python train.py --n_layer=14 --d_model=64 --n_head=2 --n_kv_head=2 --head_dim=32 --d_mlp=192 --vocab_size=2048 --activation="geglu" --norm="layernorm" --norm_place="pre" --norm_eps=1e-05 --positions="rope" --rope_base=10000.0 --rope_fraction=0.25 --qk_norm=false --attn_scale=0.177 --bias="all" --tie_embeddings=false --parallel_block=true --extras=["capped logits"] --init="normal" --init_std_qkv=0.0608 --init_std_o=0.0115 --init_std_up=0.0608 --init_std_down=0.00663 --optimizer="adam_variant" --lr=0.00221 --beta1=0.95 --beta2=0.98 --weight_decay=0.11 --lr_head=0.00522 --grad_clip=2.0 --warmup_steps=210 --schedule="cos" --final_lr_fraction=0.0 --batch_tokens=8192 --seq_len=768 --doc_mask=true --train_tokens=93400000 --steps=11402 --dataset="wikipedia_en"
Each number is 500 + 40 x the weight over its row's rms, rounded and kept within 0 to 999. Layers, rows and columns count from 0. Numbers have three digits each. The size before them is the row's rms in percent of the matrix's.

# v: layer 2 attention value, 64x64, rms 0.0929, rows 43-63, columns 0-63
# o: layer 2 attention output (transposed), 64x64, rms 0.0903, rows 43-63, columns 0-63
# gate: layer 2 MLP gate, 192x64, rms 0.0794, rows 0-16, columns 0-63
# up: layer 2 MLP up, 192x64, rms 0.0819, rows 0-16, columns 0-63
# down: layer 2 MLP down (transposed), 192x64, rms 0.0785, rows 0-16, columns 0-63
v43 103:512449459560420573481538501460512506480521634406464495477475445470517541455502456453527462484511527516462536527498520489486488481415509478556517497526444459518530475419544528487498517518504507
o43 099:532514550507491466530466546497540531443532474478458538455514478534483457635591506520513475470500483533514509602497506576454493474523471527497496558516485479453447460484488490410446491514465520
v44 096:538496465538520471489505514550491503426470644462481454529546556544504519505482500508446539495504510486597533471447525498504450543512582519428481600544532501494487493512517501474513453520491523
o44 086:545429598449516510473515536453601544430462467483609526535514497475524523523484461489453530544528503515474526451499526529502463533482550463500533513458446495436463452419509491483488527515481511
v45 091:459486545599490425477500458490512508560538544496586481473584436473520562560496463477534428462506511522453507511523493473504388510457505502538475514504505530543490517488474497476552530498540567
o45 097:532534446486529561508537489521473501473499471520414482453550479551496460540542530496483506552495489470546466530438492461535611495474518555549509519468454562455478521450438478556542428463526442
v46 106:528479472494484505495551472530473490526447459497507533492497615533535554455424495492483578516505532492509512513516491505464500509483471507541501482528471424536514427483486500566450381584572473
o46 099:462516566480480457494452567568474455493490480523571491568548465470493476492515425454447519535545460523518495527490490581460439519477481476464544531535544483477430551565526498461463528467492582
v47 124:503558506467561486561440457587483494424472525524504477549457492581502487475484522499452547560417451510518488474530528510461492534507519515486510399516554449475479513580556516534515487537462527
o47 114:484480505479444564531581489435529474515466514492530521445505515404509523453518509465553451534522551543504517460451479408534493566469537449498517479464511423556464464563497559465502533527515536
v48 123:552507474494490553526504535532471481429484507458435486461485483474496465550570511557502531548520464498596478466442544514522501476558560527451476541454474514498510463442515520566506449600488428
o48 123:506455542506503503491493514496564567504496508517567551519459500513513548469495491582484549467498447519514545411520530497450394514503463483469473445506522435486491465534606497426488519553447532
v49 102:453446460516428512472534503441476505526521417459525504525535531503481440509581525518523454466495532487490457536491445451549558528465507501494485439565411522537533592469471467484500558450538509
o49 106:472534478550545514528425516557410501505556528462471522562487513601520489453434491508490531471516458501493462571517464588435517437571486481495498531533440525425478503478495489486499506532493474
v50 087:538448542544533551486436522524503508505533405475515484498510608498491524530464469517481496527544537546446441464469491526526514511498517482488486524537418475582485471488405530481461502410486443
o50 088:509458493499486447483519482546436473589511514479520436564494440436443416563521454461504553527526597506503470515444516513508543456446506557514529457458514487466584504489542473492505502483524530
v51 079:529472532517539538499472555581485467450508451521550462511479587527492558459457444485467542548540565536469490484435464523505493524466533484504469550542493417527499470450494522544414466437488455
o51 081:505447532517463458471513524519477451543489487497542454570529449397433440569532444456500522534539575533508497510451550551510518465435524569493534458474540455457532501495530478464493523464520547
v52 102:501452477572435468473557477433531489590551458476550509513526494478519509497502500441527439429490523471441546567490496475462485517466492462558476454545433496543536534480528477445537535476525578
o52 100:489605480524530536516455486553447488466564458508434499463535541605527467526491522523499481508514442492506450567506474501472563476522498514523509561527422549457460521464434486537501456477532439
v53 099:507551480498534548521450486523451489463488520458471520506443565579449511522492544509437597583500490506504424457501564539501510538478540544426492509517435441534475474503489508511462524544467427
o53 099:522381526461485471490531507473486528582470497465573510553512469430479514494527461498528533532526583514519514474471479501518458507452500421453503491473541423491511461545555488417488527557488556
v54 115:497459542501479423490475493477522495586530459553532492522535512486502527475447456467512432451544550486429539548531431497485481507486455457588520525516500483511486513543474490469507544375525570
o54 112:498550464512498509480490469532427451493531485516423439478545500513483434547491501467493458534482512483488444555481508488523628466494530557523524512505469581514539544470444501581522463434555466
v55 079:584505418578572571471525455414515473414475490518448544485542478450470476507463515511476513532477495494537533491473577496467563516495562500425458476504517511533474447487520510451521497520485540
o55 079:513511556531521514537508465528568519484559486469583509481473525540524540507471496551492566499551493428495575479509428460491367520487437456501484505455425460519471461471525548479476483495532482
v56 107:531517476477460525463597551411504514554492467465472553459571508420506478504515495547511488494597514474528516516490478512534498446524486491472523590420480543521527476453474513503468449509550434
o56 106:524488516495529419464424501543506530479535521507514485570502492562520520490458480551437541458459426431501521495606524541450422442523446523474470498528523565473537530503567461519492501470483503
v57 100:510525517507437553537479538541478510485547420537497454487420547470482437539554480569528539501562509534481494483482379443540569519540489507514520520514493467519506474471453479524492470476476407
o57 107:455487503561554451527485575503448538582497537533515560566467487432469509471483469505511506421468497512485472507486538558490488476518503567498482413561539431483570541506529491419472513513468521
v58 092:423570468423527486527459494518486509463467585500482548603493506521454476497503585490498548518415430458509535483549502482505569549529484498436541493522509517468494514574507466486506475553507490
o58 102:518482505494527506490541528388544525516433507463522531478509526499565577405482510529493461496491491515475509491536451519504451591520564373478487541500493474578493509519463531480473539517472505
v59 113:535506534495535520495459562521522489445485579511465504446500424405515471529497519535528507523486478540513516495467521482524524511549516499437498613460545507469434384500501542490500466527438445
o59 112:536457527495521427477574507445602575523469541519529490472447513460456548511532496541469518456465541483473525422493545483545442538514478562515474435448542475545585494462505479507470495507473510
v60 108:459443543497457384472486579503512514564481486521504553509540488478538520508582473513513533451469523493508503508491418514514498454585503498447460602478543561487506511527459478503487420482514489
o60 110:504481530462494505396446488524503479505434500550490471538506478517506505481458492498425572529478438487487472490484579578474494461528568491552540502491521552502530519452520454629534513444498492
v61 106:494458501570470480451541518484478561556442534419537575482498483485531543458468466485509531460558557543464471488479502486528516477421518536524484523583474489489555439409468550480482501564520513
o61 106:479473534468508436498472560519512495501485490505502488547551421495444478563534475420495564514505520472521501568490501639519460452502504522517523571479530477433446521463466438493451509515496559
v62 099:493465548470507568505544572464474540516437518508480621419481514438515555492489478508475545515541524519472437508520503521543484449484498466501552546456518532523525444439486536521440436527500436
o62 097:515442513466468397474501500509503475543474521495528477538489429435447498533541500481490570487483540450527528513537556591488432442481483523498509503502624476490539545523540458477495534465456542
v63 139:484439516546438497482519531425527519597535489484537534495539522472500523502492476482520457438546566525453499535483404491540481481490466477527492574538390513552524477465424497461508518476549512
o63 135:504506504521523446473448501578423512528507481509470458543540459542480441584503476472467545517486496473506451576475509597479560423494493547523503535533462557448533531450470439540510480447505481
gate0 068:506496435510523497487473411521433439475511469557550498479422480494509517518517555506506488508513500535560439483422506500520528534573525542488561520490474491442466463563532574508559416478499559
up0 111:525521571489438501420485454510434548468514574450467509404496425498503501487487525499495481490550521519522467525579464527467553489486559401492536545502546532467468448506455534521527454496504525
down0 115:528518565493459486419507454512424545475528554445456480411508442516510501481491512498518498522550503533560465514576465541480529487480551403487556549505564528449436472524481523512538470494525543
gate1 069:503510497514515494504497447516470504495532446528461493438482498569464521466484585521519500537558412477517502471495472434497505592515419475411527477487483519547449552472516484507542402567471479
up1 108:478519402459489495479516480498532529508429465541556511521504418537455502483481493528471512472453488517508495439519564500595561458496552460507496393521512464523510600540466524503472519515445522
down1 113:461537414461478534492520452490553521543449467517550543520503449536498483474488484542475501454483518490491487442539587493614556471503543445512504408530507482510498589537450524493482508502437517
gate2 148:484519490519475509411477450520453487533519469492520508503489483491457486514532501523515466405494589467438489596522429516545525483491455442556545576521445562428536456508462459489487551491517497
up2 123:477548539510514509588539546520583510432499504486511483510545563508543487481451466471433498509455491555518525488472460510440386535522502489465404486530492477543418491470509483539455494526461538
down2 112:532469473502501512383473468464424482538515495494490518477462458479448504514527508530579479455566529442487464505555529540569559447464498489542592537469496495467552500542488496432548521478545475
gate3 088:536517443502527562452481438544416511476543504539515467520571482557451498450494570553503526460455472506503470514425507536441472600476517483476570490446519442527463521542512541494489463491456506
up3 098:494571513490478504443514504533491526500521403512561512473553496537484540539459502557472465498453505493469598485510494481467571470469466525454437455450551451466435575445481475536504462564476473
down3 110:469577523501447498435496529504525542484466430483518539492499522518522538529505474537452486513489545495460586483539507461477591417479454531459457503456532485511428570435474462555473486568505455
gate4 108:484506518543455601515450498509528511524548497512436524545530489544528490541497528528459466478466438469468523454554453436468426476502558516441478468464500501506449534600579540451461526496458502
up4 074:526500551553463588508442478467601523518503502505489553504502463537485445472436595494485495482507502485484571503552464434481415476529451505466480468538457519544475572544547488465500518523456485
down4 076:469560479508551477490495476462464526453457484479452442476473521483467427535516509508532523508481483529512491529447556652517513516532486476533554551486446518466550521420479521469529452542564451
gate5 068:466539453499493508515577471518408525440515496516536496428530524554465583499446559546542512480466440481539470464462474505436524555533488427530467546486502525503508545500425527509487435492448532
up5 122:491484547535516476537455598484475496466504526519413503416486493532479521505468481548492483450517513440553536490512472547493483421480520459436534572510489491510545520438542530571509516410458555
down5 141:491503556545509470541468603505457498492514545528417497432492485533491522518458488534478497456512491442534532496499480534512474405475508438459534562502491486513551519412527532573507515420464563
gate6 094:561476556491471564495489428478513472510532452526463502466582486576496487483489549555453505493502439503509520473517469403502476533564504515462445461443474563510492579568459513519513495526446441
up6 101:521469564533503505522501545465441480477462538543575595459478498444468549417464467440521500523554500540539478447443497475500587498509443506482540554454569479515451461512480470511546469498524493
down6 106:549456573540488527537484569459483472540469495523559590480500487479482558430482459431494496547530524497526476437503471401486524519515437520472510547428544507530429531556460479527517479488499477
gate7 131:538476513453463564485439494535521482455494508441451494562516461459374517447492554487540546482477509484526538427465542461493479569478528499551477492494555531520580490550542476511566529491467524
up7 108:497496479479424506549447529567508523491491502458435518552469502439418515522450523461517502443483537422545607474530506519509525474475532544563424458478510540537535514509487435485566521504489531
down7 113:447528470549519447521555532479485492517495471575505515474479554515582535580517461497428453498527501481463502592561442534500542426534494498461527511472426489518468520450495500468425460481539464
gate8 087:512520490497536575483505457410504462341550504486490483469503509477525484493456485515558537505481468496540452468480531432491498534513531513462513489414522525499520441574452560537473470476467489
up8 069:523534400526521478492503507478500401476535457454469552525495487512454494544556424500523471524480484519494490468513560463517484522496490503574491481547562535589547482541609425488478490499528477
down8 063:510544409504516486479481513472490398485553462445486565536485485541448509506533435500486460541468497517515497472510564457499475518491482491592464492574558533578527496511586423496477480529514472
gate9 010:497503528551460437517470477483504513479429509480528505482394509492582488534477471450521512457551505508507462504529421530432446422550532496477440525519434511510485538388457469524498483494458499
up9 008:507455512468505458489424497415517501483477528421508435552472442422511482442458480516481437485436500514435517481551465458473470518441474518472494447441483461520505403482530492457457470467482528
down9 008:522460469473471518522526447500513467477471505492500540492536452486499597481446534487483480459463522433519536465563463436463466432533526428533379540507519492558449475413477508486484517553516493
gate10 123:465594558482492501499456566517420479538520541422579526476594581477496495455480520548482553434509476422485506519450479513491460514472452485533485510508509474444547470479513486471540470517505472
up10 118:518604496500494488450437544508397508547531533436618487477572502490512479485515490514483527455503521401513494542455487481453480503476475496511463485471549458487557435482563500496516462506512516
down10 099:482421485499486520501564439492597492470472446564395477523434441515500499549503505476521462549490491594463495468542518493546549492524528538483538503527460539528456545524433518533449518476498482
gate11 045:549498498552500522517523437478506543464528521524453467498463543574483576512491491521462492458462429595586454450495483481482529561535592488491505459500503400484497474552515517493522476446471524
up11 069:504490518477547493525466527548513525462490537445528489497464577518488487471514504498458529440488521542468464552484423610469488513429572512470535526447495504450513528461437522500612502507483578
down11 067:512481502487562493534476502528509497460483529468516460463465545516473481471511519490462523455468510537460479540476433633466489532437569528451536511435492510460505519476464531486613485492499605
gate12 012:445496555492424435555514539435550541515453462433464537499441503457525541549517518424431545503547543480449526505507473498525458452522503554517493505547463443484462541445478443487465502488489443
up12 008:406447530478545427468516575522485505466499456491506479520455444492495480513498456478597575507489511418479510462475486565462502460417511542552460530480506505479452519523435451519470467445508490
down12 007:528519462561496448506466592521486475463482526472579557418507542514492382481571486459443549473505479503474446531473442573488515516512505515510491512475525462517509458522497502547456457499477575
gate13 062:573455445499559521521515475486497488430496519563491499469429490458526526523498487499492515463532486567522450422485578459597572513541549522527484483462545473534521442566503522531565493477495551
up13 080:524479583477526493468446462478524546467496587445473475451457562514493499498470483527493518436511505553473472549455467578478466400457550527484533546465480519523523440447468531520515458531461566
down13 082:529502585499525499456441462501530525470499584436470427454468544517490486518478505544532523473499492559484478536429484604494476410461558539493545520456469505505542454477485538532518463519466564
gate14 062:568449485481486501542521487448513455490480533556471441482498497485473491493459492457534460496519455578489457462492505431512542475531500538479503449388513529554497480606533512549582456475542551
up14 070:489501520505567512566513539450510440561477486484453511562500443527500429502412502472471496469527501468576513436488558499490473554569508491518569528534438443448518511530460444437465529509524532
down14 067:471496534487549493556511508455505455548448487512446568548501481482516459515424491458439500432551488457548537447510546514486492551558500501524570545526427465483559517522468457433453495496567555
gate15 073:538477495528448500502472498455498381430512495513456414485479513448476565520426505591520491554499511541558466446536512469503565479525539529546473427445519518523486530522534485524525523537475537
up15 100:517507536545522507460452432502480529477558549401456497531519472539463526548538523569484512473539446530510436522568493539459478475510526496534538553505451516418557490452500495561506464409472482
down15 109:504518527535518510479471427496496508481569539380429495524495473545477516543514528552511495474561442533514454508580479544485471473494510527518518538507464503423552481427516470576511470417458484
gate16 074:489504485481512552464467442532471536514572489459428520574536456518511512470490516527480486503453435524455498416492477492514543437503466484521537415444513495502485521580453573509530459602491531
up16 082:484471533544406502599493522522472537524481501515519511480467544403413512543575434564502469544573470505493544509505480532496520516492457526485520479448528501466521494500463547457540548436554508
down16 083:493417496519397472605502507516452547500486510546547485458438533458458514532546476580520504591527492489497526514475504496469502537472490574493475480465494478485534489502447506463516495398558487